config.toml
num_hidden_layers = 9
hidden_size = 160
num_attention_heads = 2
num_key_value_heads = 2
head_dim = 64
intermediate_size = 576
vocab_size = 4096
hidden_act = "tanh_gelu"
norm = "layernorm"
norm_place = "pre"
norm_eps = 1e-05
positions = "learned"
qk_norm = false
attn_scale = 0.125
bias = "all"
tie_word_embeddings = true
parallel_block = false
init = "normal"
init_std_qkv = 0.0393
init_std_o = 0.0103
init_std_up = 0.0393
init_std_down = 0.00488
optimizer = "muon_variant"
learning_rate = 0.00195
lr_mult_o = 1.5
beta1 = 0.93
lr_head = 0.00489
max_grad_norm = 1.0
warmup_steps = 200
schedule = "wsd"
decay_fraction = 1.0
decay_shape = "sqrt"
final_lr_fraction = 0.0
batch_tokens = 16384
max_seq_len = 256
doc_mask = true
train_tokens = 155400000
max_steps = 9485
dataset = "wikipedia_en"
Each number is 50 + 12 x the weight over its row's rms, rounded and kept within 0 to 99. Layers, rows and columns count from 0. The size before them is the row's rms in percent of the matrix's.

# layer 6 MLP up, 576x160, rms 0.0746, rows 148-188, columns 120-159
110:63 37 58 45 48 37 47 40 50 31 70 50 44 72 51 63 52 44 55 48 40 60 28 76 54 34 28 49 54 52 25 54 33 39 23 42 32 30 33 50
109:42 40 39 31 32 26 73 29 62 63 37 44 37 49 61 40 37 29 54 41 47 36 56 58 37 56 32 66 70 67 57 62 56 52 43 29 62 60 44 71
099:62 46 53 53 45 37 48 41 37 51 43 44 27 43 61 35 52 65 52 35 58 51 52 49 59 50 57 58 41 45 32 55 56 42 37 24 35 37 58 62
093:53 32 39 53 57 60 50 57 57 35 35 64 18 41 42 27 59 52 45 43 51 54 52 66 52 44 54 52 31 47 49 27 63 39 39 45 58 72 49 49
092:49 43 51 55 53 51 24 59 53 50 34 43 48 35 50 62 45 50 67 43 27 37 61 39 50 44 48 58 39 25 75 45 41 27 53 51 59 46 42 44
106:55 37 60 57 64 70 44 80 45 49 49 51 47 46 48 58 48 68 55 50 62 55 40 65 49 69 63 39 68 55 50 54 56 51 64 55 73 34 50 62
095:38 60 58 64 62 62 41 62 42 48 51 68 47 48 67 62 57 55 72 50 63 52 44 48 44 61 49 67 46 25 38 59 32 31 56 32 35 64 28 51
096:38 50 49 75 34 43 42 51 48 37 47 41 39 62 80 52 53 37 67 49 22 38 41 56 60 51 44 39 41 35 52 65 43 50 45 26 47 52 47 41
097:18 61 50 33 54 43 67 58 39 64 53 36 39 55 61 38 41 45 56 44 64 43 62 56 53 53 40 58 57 47 49 53 79 45 47 58 39 32 70 46
108:39 41 66 39 50 37 49 60 57 56 45 23 57 77 55 46 43 56 60 52 47 37 31 35 42 60 26 50 41 58 53 46 37 63 55 66 56 49 49 60
091:56 38 63 41 38 53 47 44 35 77 55 38 51 62 55 50 48 41 48 46 48 45 34 52 48 67 49 51 63 54 44 56 41 59 39 69 61 41 51 41
099:61 44 43 45 48 35 48 52 70 41 21 57 34 56 58 46 42 63 57 58 53 58 24 40 71 66 50 68 62 44 56 56 59 39 56 26 57 52 43 49
105:53 38 62 52 27 58 44 44 68 60 50 44 43 52 46 56 44 41 43 45 30 39 54 66 33 44 52 60 59 42 33 49 44 29 38 59 47 54 44 40
092:52 54 59 52 36 30 41 47 54 37 47 59 58 54 47 47 69 57 50 45 36 73 41 48 57 50 48 69 57 37 31 18 43 52 28 24 47 58 59 53
102:31 47 58 39 58 76 58 52 47 55 41 55 47 56 45 49 51 73 85 43 61 37 53 54 40 52 60 49 31 48 54 51 57 42 68 46 54 51 69 46
105:28 61 33 58 63 58 41 31 30 40 50 61 54 48 43 38 48 57 31 42 67 55 44 36 56 51 52 61 56 41 52 49 38 38 40 69 46 58 53 44
102:52 32 75 53 29 81 58 62 38 17 54 59 60 45 27 49 51 54 40 52 73 59 43 40 40 49 41 38 50 49 53 28 74 46 53 45 28 47 45 64
090:54 53 48 45 33 43 39 65 60 65 57 44 41 35 43 83 63 51 70 45 44 28 53 41 38 46 52 56 48 44 56 75 27 53 30 43 56 49 40 32
102:50 42 53 53 69 60 51 51 60 54 37 44 43 41 71 22 51 15 49 53 35 48 47 41 56 66 38 44 44 39 50 46 46 46 47 55 24 54 58 52
100:54 52 42 49 32 64 59 50 27 56 42 33 47 63 57 43 43 27 56 47 30 48 50 58 45 39 57 47 58 65 57 46 41 55 39 37 39 55 32 65
099:56 64 33 51 67 69 60 46 66 62 77 61 53 40 39 61 65 61 43 65 58 56 37 49 68 43 65 41 52 34 56 48 50 49 40 55 55 48 25 62
109:16 44 41 61 44 45 44 45 71 63 59 37 45 52 67 39 67 62 58 38 69 62 33 31 46 45 62 54 45 35 51 37 45 62 29 52 56 51 46 56
104:49 50 45 64 61 53 45 68 54 54 36 50 56 56 47 56 60 39 59 41 39 38 29 31 57 70 25 66 44 52 61 61 55 48 36 61 54 56 49 55
101:55 34 72 39 41 61 55 77 58 60 47 64 59 66 54 60 41 49 35 47 65 57 35 48 60 29 65 47 35 36 58 33 65 45 61 32 52 57 46 61
089:45 40 52 42 27 46 47 48 58 54 57 52 36 52 58 57 44 39 56 51 60 56 64 64 44 41 39 43 76 40 51 53 53 68 33 34 65 59 40 42
103:36 21 53 64 43 48 48 46 63 54 60 55 37 65 69 53 52 36 40 55 44 48 59 22 45 59 42 34 41 40 73 67 65 68 36 60 23 64 61 53
099:48 44 37 69 36 29 51 38 35 58 48 58 50 44 45 51 41 44 51 50 44 29 59 34 69 33 51 63 40 39 49 56 38 45 54 52 30 51 39 38
098:47 62 47 43 57 58 49 52 51 38 56 44 71 35 37 37 55 26 41 53 63 57 49 52 66 43 56 46 51 49 66 52 60 55 43 66 42 56 59 57
092:47 52 46 43 63 64 52 39 38 38 43 61 72 58 36 48 41 57 69 22 27 61 46 46 67 52 49 47 36 57 59 39 68 33 67 45 63 49 39 53
088:51 60 56 57 51 47 46 43 62 53 49 52 51 50 60 44 43 67 50 43 65 68 89 52 42 40 39 49 48 42 36 68 67 41 62 37 55 46 54 42
102:74 51 45 57 53 46 50 59 47 42 52 60 52 43 47 62 58 43 62 54 47 51 41 54 36 39 50 52 57 50 55 57 35 47 47 49 37 24 52 42
100:54 53 57 45 59 62 52 47 50 38 41 56 44 27 60 45 53 42 44 35 39 55 37 23 67 52 41 55 56 44 45 42 27 48 37 30 59 44 49 77
098:33 36 46 53 42 56 48 56 63 74 48 55 50 59 67 44 64 35 41 58 39 62 46 51 71 30 43 39 38 52 52 77 63 53 54 57 62 45 38 59
120:45 42 26 64 64 49 67 52 61 76 28 82 48 46 34 45 41 47 55 23 37 29 42 53 41 50 41 27 55 46 66 60 24 57 39 49 54 62 48 42
107:48 71 71 46 61 72 57 46 35 42 38 53 49 67 53 60 39 30 37 36 54 50 42 39 65 44 39 36 50 54 45 58 44 50 31 56 34 39 48 59
105:52 55 69 54 67 46 48 50 52 65 58 67 47 54 33 64 40 59 27 69 43 46 53 36 58 39 53 41 50 48 53 42 47 70 57 63 59 46 43 40
097:25 33 64 60 40 65 55 36 57 52 48 38 34 34 51 44 54 48 44 70 55 37 67 44 40 36 53 47 66 40 53 76 50 49 47 64 40 29 46 54
102:56 50 50 62 39 66 39 35 62 44 34 47 49 63 62 53 45 63 47 37 49 95 52 30 48 64 43 36 57 51 55 54 49 49 57 53 40 50 36 43
093:44 42 66 77 39 49 48 44 53 43 37 64 48 45 41 55 46 61 35 41 69 53 64 38 64 37 42 51 63 30 75 45 48 43 53 38 54 45 60 53
099:29 57 41 48 27 50 59 72 43 41 55 69 52 44 62 58 59 27 55 36 35 51 53 33 41 74 45 61 53 64 55 54 36 37 43 40 61 81 49 53
098:48 36 29 45 41 64 54 78 74 54 56 71 55 44 62 59 65 51 46 38 54 51 27 43 61 44 58 56 32 46 55 55 46 81 37 33 59 54 21 40
# layer 6 MLP down (transposed), 576x160, rms 0.0637, rows 148-187, columns 120-159
118:31 26 60 46 49 49 69 51 32 48 54 48 65 33 42 46 33 62 39 61 81 51 50 55 18 48 59 35 32 53 59 31 43 81 43 40 48 64 65 46
116:44 56 53 44 49 59 47 24 36 61 41 34 28 45 54 43 30 54 48 51 41 46 68 58 70 53 54 42 62 57 53 71 50 30 56 47 48 48 56 38
089:57 75 58 54 50 71 56 35 33 47 64 70 44 47 59 36 64 30 58 55 48 33 47 61 46 50 41 23 58 60 39 35 42 50 67 42 70 68 35 48
088:66 68 25 63 51 42 46 55 51 42 46 38 56 61 67 67 30 51 53 48 54 38 55 61 53 60 47 25 59 57 40 57 58 64 51 65 28 37 35 50
096:67 46 47 51 40 42 54 77 57 64 65 45 36 39 37 56 67 39 66 43 63 63 77 54 57 51 47 43 66 53 45 50 43 56 61 55 49 59 64 23
100:56 59 50 45 44 64 62 38 44 57 52 43 56 45 56 56 28 44 52 64 50 56 55 49 46 63 63 57 41 54 42 46 63 59 63 40 59 34 41 60
092:25 15 44 60 39 58 44 50 50 42 61 50 44 58 49 59 50 67 56 92 26 40 39 56 44 57 23 55 51 68 47 49 35 62 20 52 46 38 33 52
092:41 50 49 47 57 30 58 54 48 44 48 61 42 75 39 53 45 54 59 52 30 67 64 52 49 68 48 51 64 46 56 31 50 53 44 28 38 61 56 54
087:59 47 60 63 71 31 57 61 47 59 65 48 55 39 33 48 63 74 56 49 70 54 17 66 30 48 57 57 63 46 28 56 49 48 56 68 53 56 34 55
101:37 72 62 70 47 40 77 52 54 61 74 72 28 39 38 35 47 49 43 24 58 50 53 61 31 50 42 42 51 58 61 44 61 53 41 55 48 41 41 49
100:57 54 47 26 49 51 65 62 53 37 51 61 54 49 69 57 46 45 36 64 44 66 24 42 43 40 48 39 30 34 65 58 60 52 47 27 51 69 54 61
095:43 46 53 46 69 41 31 50 27 42 39 46 59 52 43 54 49 65 46 55 56 58 40 38 41 58 50 28 63 54 67 32 65 48 40 67 54 41 48 41
104:61 46 56 38 59 60 65 44 55 38 60 54 46 69 55 48 43 30 51 42 53 33 67 71 57 57 52 63 53 48 57 69 50 66 57 40 39 52 54 58
107:49 46 73 23 55 43 43 55 75 45 41 57 38 52 57 43 24 36 72 57 31 60 53 61 50 51 50 52 39 53 34 57 33 54 59 50 41 31 45 44
105:69 33 36 77 65 53 68 49 26 50 31 51 61 37 42 41 59 65 67 35 43 53 42 49 62 30 66 56 28 54 50 55 32 65 57 47 51 61 59 46
120:46 62 59 23 54 59 56 46 54 59 49 45 46 48 45 57 47 29 62 49 46 54 28 36 36 33 23 49 52 48 53 48 43 45 68 63 39 63 41 52
099:42 45 39 38 50 48 21 36 42 78 45 41 55 35 52 40 48 53 68 50 49 68 50 49 61 36 60 46 54 67 51 38 56 55 52 61 62 70 43 39
081:53 66 55 34 58 60 57 66 51 49 60 35 52 52 77 54 28 65 43 35 32 51 29 46 66 36 44 34 60 53 62 34 61 41 57 45 50 43 27 63
099:34 25 62 47 51 38 47 37 62 58 64 57 40 30 47 65 48 65 47 52 50 57 66 31 43 69 39 42 43 47 74 54 69 41 37 56 47 41 56 54
106:67 41 44 42 34 38 39 56 48 49 29 45 43 54 35 73 64 44 26 52 60 46 25 37 64 71 59 49 46 51 56 71 38 45 39 42 64 62 47 44
087:74 46 54 51 41 35 70 47 64 61 50 55 61 25 55 64 37 42 63 70 81 51 42 43 66 51 39 54 56 56 55 55 39 29 49 58 56 51 44 62
097:46 66 47 46 52 53 53 68 56 68 50 53 61 39 52 52 52 45 46 70 59 49 36 42 61 59 44 18 70 50 38 59 45 54 70 80 48 44 34 57
098:59 56 53 68 61 53 60 49 84 37 47 39 61 55 54 53 60 51 47 65 44 60 37 70 45 22 37 35 62 37 61 43 38 51 51 50 51 54 42 44
103:61 51 49 50 69 45 38 35 38 64 82 47 49 46 48 55 43 69 41 46 43 50 51 41 45 48 40 72 36 74 58 22 59 32 28 67 47 58 67 46
092:68 50 54 56 83 60 24 60 33 41 48 38 60 75 49 40 43 57 30 59 35 52 20 46 43 60 50 54 36 56 68 54 48 48 57 41 61 39 55 66
102:66 74 60 50 43 58 48 38 53 46 71 24 66 54 55 41 58 62 38 68 49 52 33 62 64 48 50 23 55 27 29 57 20 36 58 38 67 36 22 46
102:47 38 39 37 63 47 50 50 39 66 67 67 61 66 45 62 27 51 40 78 52 49 34 77 25 61 38 31 26 38 35 39 43 80 42 35 61 48 70 42
108:45 67 51 55 53 53 48 47 29 42 66 57 50 66 55 40 33 40 34 62 52 39 34 50 29 33 43 36 34 55 29 53 39 72 36 41 70 31 53 62
096:52 72 68 48 56 49 42 24 56 60 55 39 42 34 66 61 36 48 57 54 36 31 38 53 51 58 53 47 39 45 46 37 54 31 62 39 46 59 43 58
087:69 73 70 43 52 38 50 44 52 40 54 50 65 57 54 43 62 41 35 57 27 44 48 45 47 53 29 71 63 52 32 44 39 62 38 38 63 46 48 76
100:33 49 51 74 63 58 54 56 49 50 50 45 39 56 57 52 52 50 36 41 47 35 36 57 58 48 50 39 55 51 43 57 52 33 34 35 52 60 34 51
100:36 55 63 39 46 52 55 59 39 51 40 56 59 40 62 49 45 38 21 56 64 33 55 39 54 51 51 55 64 35 55 65 56 49 56 60 45 42 47 47
110:63 66 49 45 57 53 74 36 52 62 55 58 47 49 50 61 54 56 55 51 56 60 37 27 52 55 39 61 51 37 48 65 42 35 55 50 26 46 42 38
108:39 38 33 23 70 47 57 42 53 75 40 30 56 49 61 52 61 70 43 46 51 27 59 56 46 41 46 61 56 56 78 37 50 61 45 54 48 56 55 21
101:57 64 64 62 61 62 79 32 80 60 65 33 59 40 58 48 29 43 48 67 38 68 72 59 51 45 45 45 44 44 58 31 26 54 52 54 43 57 39 56
096:46 33 52 35 58 56 47 43 40 51 57 68 63 33 73 60 38 59 63 35 59 62 49 48 43 50 40 36 62 71 42 61 60 41 37 34 79 47 73 64
111:59 58 40 52 32 57 21 36 58 51 39 41 54 64 36 43 65 74 61 62 43 64 54 56 59 43 51 25 63 34 51 51 40 59 50 48 52 49 44 42
099:37 52 49 68 72 47 47 54 37 56 69 48 69 29 49 58 48 59 36 47 48 57 44 66 49 50 27 31 62 44 32 60 30 55 58 55 36 63 55 45
079:29 37 58 27 47 60 25 80 70 42 68 58 51 60 61 52 42 71 60 41 37 64 60 59 57 47 61 50 43 55 45 27 73 27 49 65 77 38 36 29
098:46 58 54 51 48 41 36 75 60 69 40 51 56 60 51 79 54 35 50 42 55 51 55 66 39 48 41 43 46 36 50 53 60 50 58 58 43 64 64 44